{"n_layer": 11, "d_model": 128, "n_head": 2, "n_kv_head": 1, "head_dim": 64, "d_mlp": 448, "vocab_size": 8192, "activation": "swiglu", "norm": "rmsnorm", "norm_place": "pre", "norm_eps": 1e-05, "positions": "rope", "rope_base": 40400.0, "rope_fraction": 1.0, "qk_norm": false, "attn_scale": 0.125, "bias": "all", "tie_embeddings": true, "parallel_block": false, "init": "trunc", "init_std_qkv": 0.0391, "init_std_o": 0.0, "init_std_up": 0.0391, "init_std_down": 0.0, "optimizer": "ademamix", "lr": 0.000628, "beta1": 0.9, "weight_decay": 0.2, "lr_head": 0.00683, "grad_clip": 0.5, "warmup_steps": 475, "schedule": "wsd", "decay_fraction": 0.824, "decay_shape": "sqrt", "final_lr_fraction": 0.02, "batch_tokens": [16384, 32768, 49152], "seq_len": 256, "doc_mask": true, "train_tokens": 233300000, "steps": 7821, "dataset": "wikipedia_en"}
Each number is 128 + 24 x the weight over its row's rms, rounded and kept within 0 to 255. Layers, rows and columns count from 0. The size above them is the row's rms in percent of the matrix's.

# layer 6 MLP up, 448x128, rms 0.083, rows 342-376, columns 0-63
size [102 103 104 104  97 104  98 100  99 102  99 103  91 101 104  96 103 101  98  96  95 102 108  99  96 100 104 111  99  98 101 109  98 103  90]
[[104 123  93 137 143 119 123 105 137 141  88 104 154 142 121  71 132 142 154 114 177 109 152 145 137 179  79 115 145 157 132  89 124 168 131 153 126 121 139 143  94 149 174 115 140 131 166 181 174 102 129 135 153 140 127  77 111 111 184 144 157  93 102  94]
 [ 98 159 152  95 159 129 151 106 121 122 110 122 133 103 144 126 183 164 112 145 139 138 123 107 135 130 119 143 129 122 142 152 102 140 121 101 154 113 103 148 161 157 105 118 174 159 116 123 129 114 123 141 133 152  90 135 127 139 139 112 118 110 120 104]
 [127 113 132  90 143  94 103 138 132 117  90 134 140 141 127 123 144  97 160 108 127 133 136 135 120 123 105 120 133 110 155  95  86  92 159 111 146 109 138 119 157 143 129  96 127  99 124 125 160 111 130 191 152 113  96 119 126 128 137 136 141 154 170 149]
 [102 119 131 110 141 116 116  99  94 142 112 100 112 134 116 134 147 116  97 149  88 140 115 150 172 146 143 172  89  93 109 122  90 137 185 107 139 112 127 136 142 156 116 140 100 144 121 128 165 142 110 109 129 131 149  84 163 163 125  65 102 126 130  95]
 [145 121 147 102 106 151 151 130 136 134  88 130 122 139 154 141 108 134 109 148 165 140 150 151  98 151  98 125 141 116 119  99 115 163 125 154 155 180 157 133 160 158 135 159 158 146 127 121  73 140 123 116 148 172 130  86 147  92 151  95 108 148 150 135]
 [160  56  78  97 124 113  88 146 140 167 119 126 142 137 120  96 152 164  71 174 131 160 167  96 128 118 125 130 157 171 113 127 167 114 103 104  98 143 131 123 138  92 120 151 145 189 121 169 150 117 100 150 134 138 170 112 128 156 112 134 116 130 121  91]
 [157 138 107 151 111 134 138 158 103 131 127 135 137 141 125  89 122  96 128 159 130  86 127  93 108 104 159 116 114 123  91  92 127 114 135  95 148  64 143 163 144 100 102 138 112 109 113 124 163 126 171 160 114  89 147 146 145 101 167 138 121 148 149 124]
 [142 110 187  78 134  96 153 152 100 110  74 121 133 140 113 111  97 121 108 148 147  95 132 133 121 175 131 112 131  75 145 103 116 115 136  93  98 108 111 138 123 133 105 129 103 123 151 131 113 125 113 111 116 114 132 127 144 147 119 133 110 111 105 182]
 [ 94 103 124 139 156 103 127 137  91 143 121 110 105 141 174 134 141 155 110 130 118 128 140 124 103 148 106 133 102 107 106  87 110 157 140 139 108  89 138 132 155 133 119 124 139 154 158 138 198 132 116 133 108 106  85 157 104 137 106 104 115 101 109 148]
 [124 113  94 112 122 113 127 150 111 166  86 106 118 135 104 123 132 131  90 121 119 123 139 150 124 115 153 114 118  99 121 116 100 127 108 158  77 109 166  86 120 109 102  95 157 134  96  89 146 122 117 167 115 175  93 153  72 119 127 130 151 105 146 122]
 [116 110 133 127 123 142 144 121 106 149 113 128 140 126 127 147 145 116  95 118 116 141 118  79 113 148 118 113 131 121 105 177 108 107 184 129 108 104 118 157 124 141 129 163 160 116 113 105 115 139 118 164 134 177 144 122  98 102 104  72 112  95 125 125]
 [ 80 104 124 119 134  73 136 101 115 146 167 140 149 139 154  89 101 109 139 143 172 122 121 159 154 101 138 158  82 123 138 163 159 112 145 148 111 119  96  97 128 119 159 184 118 141 141 130 151  95 116 130 132 141 120  95 143 127 105 115 151 136 167 105]
 [118 108 145  95 131 153 125 103 135 117 154  83 160  95 167 149 113 132 122 105 116 173 104 110 135 142  80 110 143 153 111 137 161 173 122 164 127 130 104 148 135 141 130 134 122 101 141 114  94  83 100 133 114 101 140 130 156 124 141 148 144 105 189 126]
 [119 107 144 131  97 112 123 143 143 112  61  82  83 130 178 152 112  90  94  96 119 115 146 164 142 107 106 135 114  97 197 148 161 148 103 139 135 159 125 143 132 116 132 150 113 140 177 109 124 159 132 113 117 140 130 102 131 154 132 122 148  95 115 135]
 [138 120 121 108 110 140 134 132 115 112 162 150 160 165 133 101 115  96 119 116  98 134 121 124 131 133  86 128 132 148  91 153 139 168 198 155 139 150 108 114 150 108 109 128 131 169 118 137 114  94 141 118 202 120 106 102 153 142 111 145 128 133 118 129]
 [ 92 125 142 132 153 113 128 169 145 128  89 121 131 157 164 161 144 167 108 118 103 132 151 139 135  96 148 142 172 177 163 150 140 151 129 149 162 118 133 144 134 129 122 134 173 163 116 146 156 130 149 168 125 105 142 143 162 137 136 176  86 115 127 102]
 [181 137 173 144  98 112 158  97 103 156 115 143 112 133 153 150  90 125 139 115  99 140 104 159 159 107 149 138 202 121 144 166 163 147 146 114 128 170 115 159 161 128 146 140 146 145 118 119 142 127 157 163 109 116 168 129 142 111 129 117 123 149 122 105]
 [132 133  85  97  87 134 166 125  77 136 119 139 146 115  96  87  97 147 128 193 158 160 160 115 123 116 160 110 100 156 110 151 156 143 137 165 114 117 129 140 114 152 136 134 161 110 138 157 128 130 131 143 161 150 191  85 135 161 153 172  94 111 140 142]
 [115 115  73 136 101 123  99  82 114 133 154 122 139 143 123 155 134 169 148  97 157 123 158 154 125 153 122 153 136 118 104 122 145 101 113 147 119 178 155 168 110 106 146 117 115 151 157 104 117 154 128 122 106 159 112 136 144  88 169 111 136 118 143 143]
 [151 129 138 143 168 130 156 132  76 130 133 134  97 111 113  88 141 148 111 147 135 150 136 134 136  71 116 107  96 135 190 135  98 140 116 104 139 118 100 163  98 116 125 175 135 112  93 117 104 133 133  92 155 102 147 148 151 171 129 128 129 132  99 148]
 [126 128 120 126 125 129 129 148 128 166 164 106 128 114 135 160 140 169  76 144 112 127 112 108 121 149 174 128 172 182  85 117 143 124 102 133 117 134 153 116 170 105 161 125 148 147 157 132 173 155 102 154 131  79 103 115 123  73 145 168 161 113 140 112]
 [175 166 115 125 119 187 147 136 103 129 126 160  98 133 140 126 106 117 146 114 163 112 138 115 190 139 156 159 148 153 135 119 146 131 167 116 103 118 129 104 133 107 125 150 103 144 131 164 104  89 150 127 132 122 120 133 147  81 117 169 125 131 109 134]
 [135 146 157 112 201 135 149 112 103 114 141 112 102 156 112 119 112 133  83 102 116 115 148 124 190 199 164  82 110 169 132 129 136 114 157 123 114 141 141 155 102 160 132 113 140 103 151 144 153 115 135  81 131 111 143 116 108 145 105 122 123 146 140 123]
 [130 102 130 129 156  94 124 136  89 117 109 102 125  95 132 141 134 138 135 117  73 139  93 117 142  84  86 137 111 119 117 138 133 153 126 123 109  92  82 132 123  97 126 140 127  95  82 156  86 124 134 112  77 110 129 141  87 109 146 119 135 168  95 109]
 [144 145 129 102 126  85  94 106 138 150 174 135 107 105 117 105  94 150 149 126 128 120 155 123 135 132 180 115 144 172 128 157 139 137 103 122 135 134 111  77 166 115 156 120 170 108 150 133 105 111 133 154 150 115  97 111 104 102 122 186 141  96 132 146]
 [167 112 145 150 105 129 138 169 133 127  96 154 143 162 117 132 145 112  80 178 137 131 110 145 108  73 105 142 122  97 177 113 108 129 134 129 153 132 106 166 143 122 112 143 108 131 166  96 114 113 165  74 135 111 152 134 138 159 118 148 146 108  96 121]
 [133 103 117 136 124 123 117 137 158 154 167 131 172 141  81 100 130 144 140 155 129 124 108 102 155 145 138 136 153 147  81 130 152  88 154 156 143 135 188 111 144  89 140 138 107 170 155  97 129 126 132 122 144 107  61 103 117 128 138 160 124 136 125 154]
 [122 141 158 131 149 122 130 153 125 135 128 183 173 122 166 137 101 100  82 169 117 158 143 114 122 107 135 139 140 147 107 160 129 121 131 166 128 129 120 128 124 165 140 143  98 174 144 152 139  97 155 151  89 148 129 134 130 158 129 126 148 122 150 102]
 [116 132 101 124 180 128 164 159 129 125 106 160 121 144  95 157 158 103 105  95 151 111 148  97 148 135 137  79 104  78 120 130 131 152  96 125 143 124 126  67 111 121 115 110 112  93 114 145 133  95  99 165 165 123 126 148 126 102 103 109 120  97  96 114]
 [ 73 149 104  93 110 145 119  90 138 118 137 117 159 153 130 128 137 117 131 118 146 111 119 132 151 146 136 124  70 124 123 131 132 160 102 130 125 158  97 118 103 122 113 108  85  99 125 162 173 126  98 119 127 168 129 165 143 158 132  91 141 107 121  97]
 [135 134 154  89 111 144 135 130 122 125 123 162 122 123 175 127 135  84  77 140 139 121 109 109 110 141 169 123 118 130 119 157 147  73 122 114  84 107 151 159 106 100 140  96 133 121 151 139 104 152 118 110 114 106 132 106 149 158 115 130 143 132 145 174]
 [ 86 132 124 142 125 135  85 164 123 131  94 101 162 144 100 121 108 145 151 144 105 122 122 176 176 149 114 120  92 132 102  74 163 123 149 140 134 183 131 136 150 144 183  77 121 122 108 144 112  76 127 116 106 136 143 122 141 146 172 165 122 136 142 149]
 [132 149 128 113 151 113 112 136 136 128 119  97  85 122 155 113  95 113 131 106 134 109 148 159 103 141 100 130 142 130 102 133 121 166 131 113 122 132 161 142 156 140 124 160 164  88 137 125 105 122 107 132 122 167 131 114  76 153 143  82 103  65 124 101]
 [111 138 123 111 119 134 121 166  89 117 101 138 110 164 179 110 117 133 105 117 162 109 150 130 131 105  88 111 116 129 114 121 156  65 126 118  99 120 169 129 146 124 136 128 118 124 113 135  97 141 128 145 134 143 109 136 155  75 131 100  92 143 127 131]
 [131  72 120 131 125 150 119  93 142 123 100 100 128 122 112 158 133  70 123 139 118 134 142 129 115 109 113 149 178 150 123 123 147  85  96  64 107 143  94 162 104 128 136 132 106 161 175 106 136 101 116 132 138 112 131 171 147 103 131 119 152  88 101 119]]
# layer 6 MLP down (transposed), 448x128, rms 0.0784, rows 342-376, columns 0-63
size [103 108 103 105  98 103  97 102  95 102 101 101  94 102 105  98 105 102  99 100  96 103 103  96  99 104  99 112  98  99  93 108  94 101  92]
[[135 120  97 152  87 113 137  96 175  98  64 102  87 150 157 104 165 111 157 171 137  90 119 114  86 118 125 110 134 133 128 113 113  99 145  88 106 133 107 169 111 137 130 121 111 133 172 143 186 150 156 111 108 148 152 160  90 138 135 127  73 151 145  93]
 [ 84  88 146 108 108 165 102 138 127 121 123 126 120 138 137 109 100 129 108 130 103 140 133  87 101 132 190 101  96 141 141 128 111 133 121 138 107  60 123 165 113 123 124 139 150 128 131 109 158 160  98 138 120 129 148 144  98 135 149 133 185 141 128  82]
 [129  83 130 116 117 140 152 142 116 153 110 137 124 147 102 121 136 155 132 139 136  64 156 118 156 128 122 119 126 101 158 163 151 117 110 116 120 169 144 134 142 149 101 114 116 141 149 145 125 142  52 140 125 133  81 177  83 140 102 135 145  90 147 165]
 [142 161 151 118  81 113 146 141 104 124  91 127 149 105 116 131 133 105 140 126 130 141 116 129 154 126 112 146 136 124 129 124 101  95 102 133  70 120  84 133 165 106 130 139 157 106 100 135  95 132  48 159 119 104 109 146 140 114  77 156 146 136 112 141]
 [ 96 151 109 117 108 118 115 136 141 149 133 108 114 103 121 125 142 110 122 126 109 159 141 107 115 112 143 109 131 118 120 131 110 110 152 131 119 138  85 107 120  99 101 161 151 141 133 142 195 131 124 135 123 119 134 126 139 126 107 152  50  82 128 104]
 [142 149 130 171 136 149 121 103 183  95 157 144 140 114 104 127 120 133 114 124 134 124 149 130  90 110 114 119 142 181 128 152 156 164 133 121 129 140 149 164 130 157 100 146 115 109 138 136 133 155  70 121 130 130 158 101 184 146 117 161 151 129 140 130]
 [123 105 136 128 132 126 133 126  76 163 118 134 173 116 151  76 137 116 138 109  87 109 149 109  99 128 112 148 168 113  92 110 148 122 124 134 151 130 100 115 126  95 123 130 124 158 163 119  55 137 216 146 162 120 135 146 130  98 137 125 113  96 108 145]
 [128 121 113 102 131 113 101 142 147 149 141 131 124 128 125 169 148 104  93 138 119  98 142 134 188 156 105 123 125 125 119 129 103 134 127 100 127 119 123 160 141 127 173 160 116 133 114 133 144 103 102 217 130  89 150 123 136 120 137 116 120 125  92 138]
 [111 105 127 138  95 126 147 116 128 119 118 127 110 140 121 142  81 116 135 133 158 131  94  94  76 121  99 100 143 110 147 122 138  93 162 142 112 133 105 164 148 157 118 159 154 103 110 134 135 127 145 144  86 104  96 113 150 118 142 160 135 122 160 146]
 [115 157 162 132 114 122 141 130 120 102  97 140 147 122 156 158 119 119 119 149 121 136 129 114 146 178 138  54 133 108 104 134 125 109 149 111 157  97 145 137 141 119 101 119 128 105  99 133 125 100 149 115 135 108 155 120 136 133 128 120 165 152 139  95]
 [102 102 148 144 106 109 103 112 129 120 139 146  82 121 123  82 150 130 162 125 132 132 108 131 133 166 184  96 134 118  90 105 147 139 168 141 149 144 147 140 145 170 131 156 106 115 132 123  98 129 156  92 161 145 152 102 134 115 117  95  96  99  80 117]
 [122  95 130 128 129 132 114 124 136 122 156 113 189 135 164 148 130  90 146 111 120 107 109  66 142  96 184 122  70 134 116 105 125 142  81 146  80 136 156 125 126 121 109 103  80 128 125 121 113 128 125 123 186 128 135 132 145 125 150 141 172 111 107 109]
 [160 187 110 174 136 146 110 118 137 148  90 145 101 108  62  98 176 128 104 137 144 125 145 129 116 132 132 131 114 138 108  91 128 137 183 127 163 136 149 155 114  80 155 106 163 103 146 141 149 146 113 145  98 133 154 135 108 119  90 120  80 152 106  87]
 [138 146 147 144 165 110 139 134 163 149 117  91  84  84 137  99 111 107 148  75 130 108 143 152 136 142 126 143 127 100 147 152 113  98 145 141 172 183 169 166  93 133  95 135 131 133 108 126 163  84 120 174 150 135 150 127 119 112 108 162 118 120 109 124]
 [127 150 148 135 135 130 147 105 138 131 130 117 116 165 128 138  98 101 147 131 133 125 175 117  98 164  99 139 134 128 175 135 158 169 155 103 128 113 175 116 102 171 124 134 108 146 133 111 122 122  58  69 141 137 143 153 112 147 123 140 178 125 126 121]
 [ 75 137 141 148  93 128 160 149 107 163 113 141 120 142 115 124 130 146 121 143 145 143 159 124 110 123 118 172 110 115 150 113  89 104  76 123 140 132 117  74 141 117 134 123  86 153 130 129 107  93 118 123 119 138 125 122  77 155 122 112 172 122 155  66]
 [161 135 162 177 139 168 164 130 107 137  97 142 116 117  88 132 169 152 132  94  98  83 155 104 177 138 123 110 159 139 169 161 131 149 133 133 138 141 150 160 132 121 185 132 127  82 113 134  99 104 160 137 147 138 119 177 154 162 119 149 158 131 144 141]
 [140 172 110 109  86 132 122 119 105 147 118 121 106 116 116 167 162 164 162 159 105 112 176 109 110 116 123 137 132 161 104  99 159 108 129 122 183 148 123 108 124 125 117 120 124 106 115 162 102 123 150 163 140 129 147 150 127  79 113 138 126 152 132 126]
 [116 136 121 102  95 140  99 144 130 114 156 110 156 122 113 147  95 116 126 148 165  75 141 155 155 108 145 158 148 126 162 146 104 119  90 161 131 154 133 124  93 135 151 151 145 142 114 128 106 124 138  92 136 141 117 109 159 113 120 108 101 141 126 132]
 [143 120  77 155 106 103 132 143 152 125 165  89 170 122 153 151 140 124 157 140 118  72 124  92 116 159 175 147 117 123  97  71 126 132 177 144 119 146 102 117 175 127  79 147 122 101 120 151 119 119 194 143 104 184  98 119 157 146 132 124  97 145 121 137]
 [139 153 107 137 120 183 125 169 116 153 126 173 127 147 107 186  92 121 123 160 149 108 145 126 131 121 139  89 110  92 113 105 123 185 151 123 179 109  90 119  86 126 175 123 135 118 149 105 128 146 142 139 133 145 139 114 156 117  79 119 125 124 118 146]
 [106 107  81 102 137 136 125 112 137 123 112 132 135 192 115  46 110 102 153 141 124 125 119 113  88 151 130 123  72 131 128 122 140  88 124 136 109 130 117 139  71 109 155 140 103 145 150 128 155 143  94 101 130 103 152 146 152 112 123 160 117 142 162 115]
 [102 130 135 131 151 131 122 136 168  91 100  86  89 152 141 107 121 121 126 151 113 121 146 144 154 144 138 107 129 128 137 131 132  83 122 121 110 195 145 174 145 134 112 118 125 121 129 119 143 121 158 121  74 150 118 119 123 165 160 109  75 105 142 131]
 [130 157  81 115 161 102 109 172  77 148 156 114 154 117 135  74 185 133 155 129  93  80 111 133 142 108 110 135 119 154 141 146 119 118 122 112  92 117 102 107 159 119 116 130 101  80 136 122 122 115 147 123 103 102 160  97 106 172  97 107 129 160  85 135]
 [151 158 135  89 114 176 137  93 133  75  75  88 146 192 133 138 151 142 114 106 141 104 153 131 122 150 115 110 112  93 130 133 148 132 173 162 117 143 104 113 105 110 118 114 131 118 138 133  88 157 200  94 152 125 146 118 138 164 154  82 109 119 148 123]
 [ 84  92 116 132 110 119 123  82 129 127 161 140 147  84 100 119 143 126 125 114 134 143 101 107 128 136 123 139 121  88 147 176 153 126 152 114 137 128 109 129 133 130 113 195 144 125 132  96 118 105  49 129 106 112 112 123 106 107 158 164 113 121 156 110]
 [156 126 138 100 159 162 101 167 103 154 108 122 128 170 161 115 149 152 173 144 194 162 132 112 145 133 148 156 122 121 115  66 147 120 134 116 174  73 128 129 138 100 126 146 147 154 126 165  94 123 124 147 127 104 118 134 113 118  96 140 159 125 173 110]
 [129 134 138  98 163 144 118  63 134 110 147 111 159 134  88  87 120 144 112 155 141 200 128  90  97 140 141  98 137 130 146 137 168 136 127 178 144 133  84 143 138 114 149 122 143 151 134 117 143 146  92 107 103 159 157 124 102 150 142 116 130 120 136 110]
 [130  90 151 110 126 122 136 115 118 109 130 108 137 200 121 100 136 161 167 154 160  78 167 113 133 144 117 110 152 113 114 111 109 150 154 117 102 117 144 163 138 117 105 113 123 110  87  80 124  98 159 109 152 111 129 148  98 124 127 134  68 145 130 126]
 [164  87 147 156 109 157 138 161 180 102 127 134 133 123 135 115 149 137 104 135  85 149 159 131 149 137 113  92 133  96 106 105 136 130 116 131 138 122 149 135 157 176 117 172 152 109 111 157 124 103 181 132 109 155 146 103 132 117 158 122 106 153 103 125]
 [118 134 112 141  94 118 141  99 105 120 110 139  82 123 170 158 126 172 138 118 133 127  97 121 128 117 157 132 153 151 119 137 133 162 134 182 136 100 118 162 116 116 142 109 144 168 149 138 140 126 221 107 143 130 109 124 166 138 141 135 159 121 150 155]
 [132 132 112 162 153 133 146 152 111 140 142 115 133 126 168  96 111 124 151 129 147 150 104  93  92 122 105 146 113 140 132 130 140  84 158 125  87 166  82 134 115 105 125 141 104 143 153 104 104 114 130 131  61 142 136 127  89 125 189 120 102 153 135 157]
 [121 106 158 152 127 124 148 114 136 164 166 141 129 135 130 165 105 133 103 111 108  98 108 150 110 107 117 126 148 161  94  92 155 126  85 143 102 124 154  87 158 114  99 167 131 116 130 152 100 108  84 141 111 148 133 168 108 156 133 130  83 123 161 141]
 [152 153 161 173 152 141 142 104 136 163 130 101  83 138 130 106 112 131 160 110 142 140 142 114 139 157 121 173 138 101 122 132 119 117 139 133 165 120 146 151 130 141 137  94 150 125 125 128 149 100 123 123  99 155 147  86 131 139 113 126 162 140 148  91]
 [ 96 127 114 109 162 149 114  93 130  97 112 115 132 100 128 133 172 137 172 112 151  88 127 119 111  79 107 137 123  90 129 126  95 142 149 102 121 116 166  86 141 152 163 125 117 121 131 120 149  92 130 119 138 127  98 165 110 112  86 110 194  86 120 122]]
# layer 6 MLP gate, 448x128, rms 0.0848, rows 343-377, columns 0-63
size [105 107 104 101 101 105  98  96 103  95  93  91 101 102 102 104  98  99 101 100  99 109 100  96 101  98 107  99 106  97 105 101 105  92  98]
[[140 140 105 107 167 153  95 125  79 152 162 132 152 170 148 109 151 147 123 105 118 118 117 101 146 113 145  79  98 135  87  78 111 120 109 185 112 108  98 148 133 122 146 100 126 109 119 133 120 137 125  90 108 119 124  99 164 174 147 131 141 136 138 100]
 [103 146  99 110 163  88 138 115 113 116  93 105 155  84  98 144 115 139 105 135 110 165 115 145 121 174 162 128 133 123 135 129 127 151 129 189 115 145 171 153 121 124 143 129 127 147 120  98 148  92 146 111 133 144 108 143 150 168 123 126  96 158  94 150]
 [101 108  87  99 153  93 141 125 101 128 146 114  85 140 130 121  94  95 158 131 124 119 100 177 161 137 114 134 133 128 135 142 107 104 132 140 122 116  74 138 138 111 129 101  44 127 151 146 123 118 151 120  96 161  95 158 143 111 133 158 138 164 122  99]
 [122  81 127 107 114 145 154 126 139 162 118 152 173 158 103 129 130 179  86 132 117 158 116  73 180 130  84 153 180 110 129 128 105 123 127 150  62 140 141 131 121 127 138 131 126  92 119 131 171 111 120 122 114 119 147 135 166 180 182 136 130 129 152 126]
 [114  85 120 130  95 132 137  90 142 146 115  88 161  83 138  94 163 146 102 138 119  90  69 162 114 131  94  87 161 140 122 117 147 123 184 148 135 129 151 116 131 116  83 110 120 134 132 132 140 126 132 118 145 110 173 123 132 125 157 111 129 133 166 123]
 [128 103 139 124  79  99 125 128 119 167 112 126 146 130 118  89 147 150 132 127 142  94 141 179 115 170 109 158 144  80  83 160 120 103 128 153 110 145 125 127 157 109 110 109 116 129 109 127 114  82 161 181 104 146 148 140 107 108 132 167 115 100 146 138]
 [148 129 122 107 125 123 112 146 115 125 109 155 160 138 151 110 149 156 161 166  71 124 142 139  97  90 128 123 140 107 105  73 162  76 126 144 122 145 103 100 109 126 117 132 142 143 137 144 126 109 143 135 133 127  80 117 155 127 148 173 121 121 112 124]
 [105  61 136  95  93 128 149 127 115 127 110  84  95 113 157  90 115 139 126 143  65 117 126 142 104 128 107 161 108  86 118 135 149 131 144 108 138 139 161 144 114 156 147 102 125 143 107 122 141 113 128 102 164 144 106 122 102 113 103 107  69 138 116 121]
 [142  97 113 139 117  98 127 121 136 117  99  96 167 147 110 136  99 112 161 102  93 124 135 111 110 120 116 148 169 144 109 105 132 109 147 124 131 106 156 154  84  97  75 151 124 164 118 138 105 106 114 118  96  76 111 132 131 139 108 133 160 108 150 131]
 [103 131 145 101 142 156 120 169 117 145 126  62 103 155 119 128 128 145  99  94 127 179 151 135 108 144 105 124 141 171 115 116 139 146 164 126 133 100 131 119 136 106 170 136 114 146 114 110 166 125 140 163 113 137 118 125 108 114 116 110 112 168 132 124]
 [137 121 145 175  96 106 106 101 155 128 128 144  91 147 126 119 131 147 107 154 115 129 133 139 116 124 133 147 181 145  89 105 130 142 144 106 143 184 153  98 117 128 144 120 136 124 180  87 162 143 158 111 147 132  97 100 122  88 139 161 104 159 159 149]
 [124 124 138 146 119 129 128 122 127 140 122  85 151  98 134 106 149 158  71  73 121 130 116 107 113 134 136 126 183  81 133 158 100 160 101 112 118 159 183 121 148  94  99 118 134 138 135 120 101 160 104 110 144  86 135 114 133 129 121 136 153 161 123 109]
 [156 146 141 130 106 145 120 151 117 131 148 132  69 121 139  88 186 169 157 133 108 168  88 130 103 176 122 137 143 151 134 110 100  73  92 127 116 145 123 142 135 101 125 143 151 139  80 132 140 131 176 125 128 132 146 125 112 142 137 179  94 130 135 115]
 [136  85 147 155 158 134  56 142 115  82 107 131 150 133 107 111 144 128  91 108  56 154 142 122  93 123  86 130 119 162 132 117 144 149 125 171 110 126 115  83 163 101 150 151 140 151 142 145 130 122 147 136 127 108 146 114 105 122 122 138 115 117 114 127]
 [125 107  76 134 113 139 161 159 107 117 117 133 111 145 119 150 158 149 116 113 143 135 111 165 158 147 151 195 155  94 168 125  97 117 122 155 158 104  93 128 152 142 110  96 109 108 101 135 134 149 156 134 142 123 171 175 107 115 122 130  97 103 105 117]
 [133 152 134 114 120 117 111 143 104 165 105 144 119 170 105 120 118 110 177 150  98 121 154 163 125 109 191 115 144 102 114 103 136 126 122 142 163 161 145 115 102 141  92  94 121 134  86 103 132 104 173 122 124  95 147 157 125 137 158 121 146 129  73 112]
 [123  97 118  98 130 111  97  84 137 127 106 156  76 134 111 129 160 129 100 118 123 126 105 140 169 136 122  79 153 150 144  84 105 150 156 126 125 111 143 125 101 121 139 125 139 109 115 117 132  94 151 154  78  98 113 133 114 151 165 115 111 126 125 141]
 [138 142 136 193  77 155 105 133  86 115 173 123  95 175 124 141 137 149 114 105  93 141 142 122 141 135 144 108 102 178 114 131  68 116  70 130 142 122 142 127 168  75 109 114 105 117 156 116 138 126 132  71 161 113 156 131 152 141 142 111  85 121 137 128]
 [ 98  99 106 162  84  83 132 112 120 138 133  96 146 105 132 130 148 141 157 146  87 108 159 128 115 153 188 128 108 143 135 127 118 104 130 122 103 133 134 145 121 134 136 127 163 162  98 112 106 116 105  95 100 138 147 169 119  92 169 134 125 128 124  98]
 [155 133 150 133 158 108  99 162 101 160 133 131 125 145 111 102 107 164 115  64 136 102 175 169 125 126  98 130 114 176 133  90 136 122 154 133 154 135 104 137  85 115 132 141 127  92 138 161 181 140 136 127 129 147 110 146 138 122 103 106 113 162 137  77]
 [120 151 148 145 136 112 112 124  91  89 129 174 142 136 163 125 118 146  97 126 114 121 119 126 137 157 159 136 100 116 138 135  69 148 126 148 155  75 121 114 141  92 102 144 103 142 123 164 142 142 135 174  85  73 132 115 114 121  98  87 119 138 123 164]
 [137  93 101 121 130 125 111 131 124 175 118 100 101 100 154 129 139 135 138 117  91  96 165 134 124 109  88 146 150 122 114 126 155  68 101 155 151 114 117 131 156  98 131 172 151 139 101  94  80 122 134  88 143 107 134 152 133 107 157 119 101 120 120 114]
 [154 111 138 147 136  99  97 130 140 169 136  91 175  91 150 141 175 146  67  94 120 128 127  92 143 132 117 174 164 141 140 140 144 136 104 109 101 106 109 105 177 114 147  96 162 133 133 157 133 175 143 118 149 116 144 133 114 128 130 143 136 134 125 159]
 [164 138 122  89  88 114 130 165 162 132 107 158 159 115 155  82 132 154 144  63 111 158 149 138 165 117  92 133 135 100 114 155 178 130 112 169  93 131 128 124  92 108  95 129 118 141 138 135 125 149 117 109 156 117 134  94 135 123 114 139 160 151 133 151]
 [141 140 155 115 148  40 154  90 126 103 177 136  95 136 152 130 109 114 126 108 138 121 141 155 141 132 123 128 132 153 137 104 114 143 111 186 154 102 119 116  91 115 144 119 148 165 136 193 137 130 170 150  97 112 121 143 125 127 147 127 118  97 174 100]
 [126 136 142 161 126  69 155 105 151  93 146 104 139 114 121 136 128 173 126 136 135  97 168 168 136 150 160 104 121 134 119 154 145 127 111 128 128 132 181 129  90 136 130 126 134 120  96 122 116 134 123  83  93 116 160 161 126  91 155 119 106 125 129 109]
 [128  96  78 119 133 110 135 104  99 140 118 135 114 139  93 120 162 132 149 156  68 131 168 164 169 119  81 132 110 142 118  75 141 123 119 121 193 118 136 185 146  92 134 108 141  89  88 154 111 126 176 133 145  85 139 152 125 137 121  96 124 146 144 117]
 [145 109  95  91 145 146 136 140 168  97 134 122 127 101 171  87 126 135 129  91  84  94 103 131 102 133 142 141 102 126 131 103 126 129 135 156 156 129  92  99 159 101 116 169 138 104 123 139 124 103 140 123 112 159 100 161 134 109 156 139 124 120 152 134]
 [131  65 107 106 170 145 119 160 147 136  93 141 107 112 148  98 137 141 142 110 119 112 125 125 164 112 153 156 155 131 129 113  97 125 102 120 157 147 153 118 142 135 127 137 154 103 129 134  99 102 113 156 128 141 131 102 132 100 154 106  64 145 102 116]
 [166 106 137 107 159  92 171 145 131  87 136  96 135 116 133 101 143 112 122 130 127  90 109 122 149 114 130 184  94 138  83 121  89 126 129 128 127 172 133 101 186 158 145  81 129 116 113 159 113 170 151 165 103 144 113 110 173 139 107 117 127 148 132 135]
 [117 148 117 114  90 121 126  93 122 103 182 104 137 123 167 130 134 125 120 118 114 103 150 150 113 125 124 113 111 148 115 126 112 135 134 126 160 125 123 143 122 167 166 100 122 119 126 166 117 177 143 129 125 147 106 161 138 174 133 109 138 155 121 127]
 [109  77 128 111 106 127 112 112  62  97 126 144 131 129 110 113 139 142 101 125 169 123 115  90 137 145 150 117 155 138 139  80 139 132 154  61 129 132 124 123 139 110 161 138 102 161 122 107 120 133 142 130  79  84 135 101 131 102 141 176 136 143  84 107]
 [117 141 135  84 152 114 161 162 137 131 112 131 139 102 122 108 176 142 165 131 115  97 157 146  95 138 127 117 120  86 130 146 102 140 134  95 179 143 133  99 165 111 127 175  98 101 118 162 116 125 135  93 157 110 125 160 111 142 135 133 129 174 178 131]
 [115 122 137 126 124 124 148  94 101 136  79 103 149 139  95 131  96 131 112 169 102 128 138 156 144 120 154 118 141  94 132 104 152  59 161 107 115 131 129 137 144 142 172 140 118 121 147 134 180 110 153  83  97  41 119 130 119 127 107 129 132 101 140 121]
 [124 141 118 147 149  97 151 131 148 144 134 141 168 128 126 113 153 162 111 129 126 122 124 111 142  86 113 112 106 133 131 148 102 130 100 113 148 128 162 129 151 164 123  75 145  96 133 150 139 121 147 138 162 157 118 107 147 111 110  83 126  94 151 157]]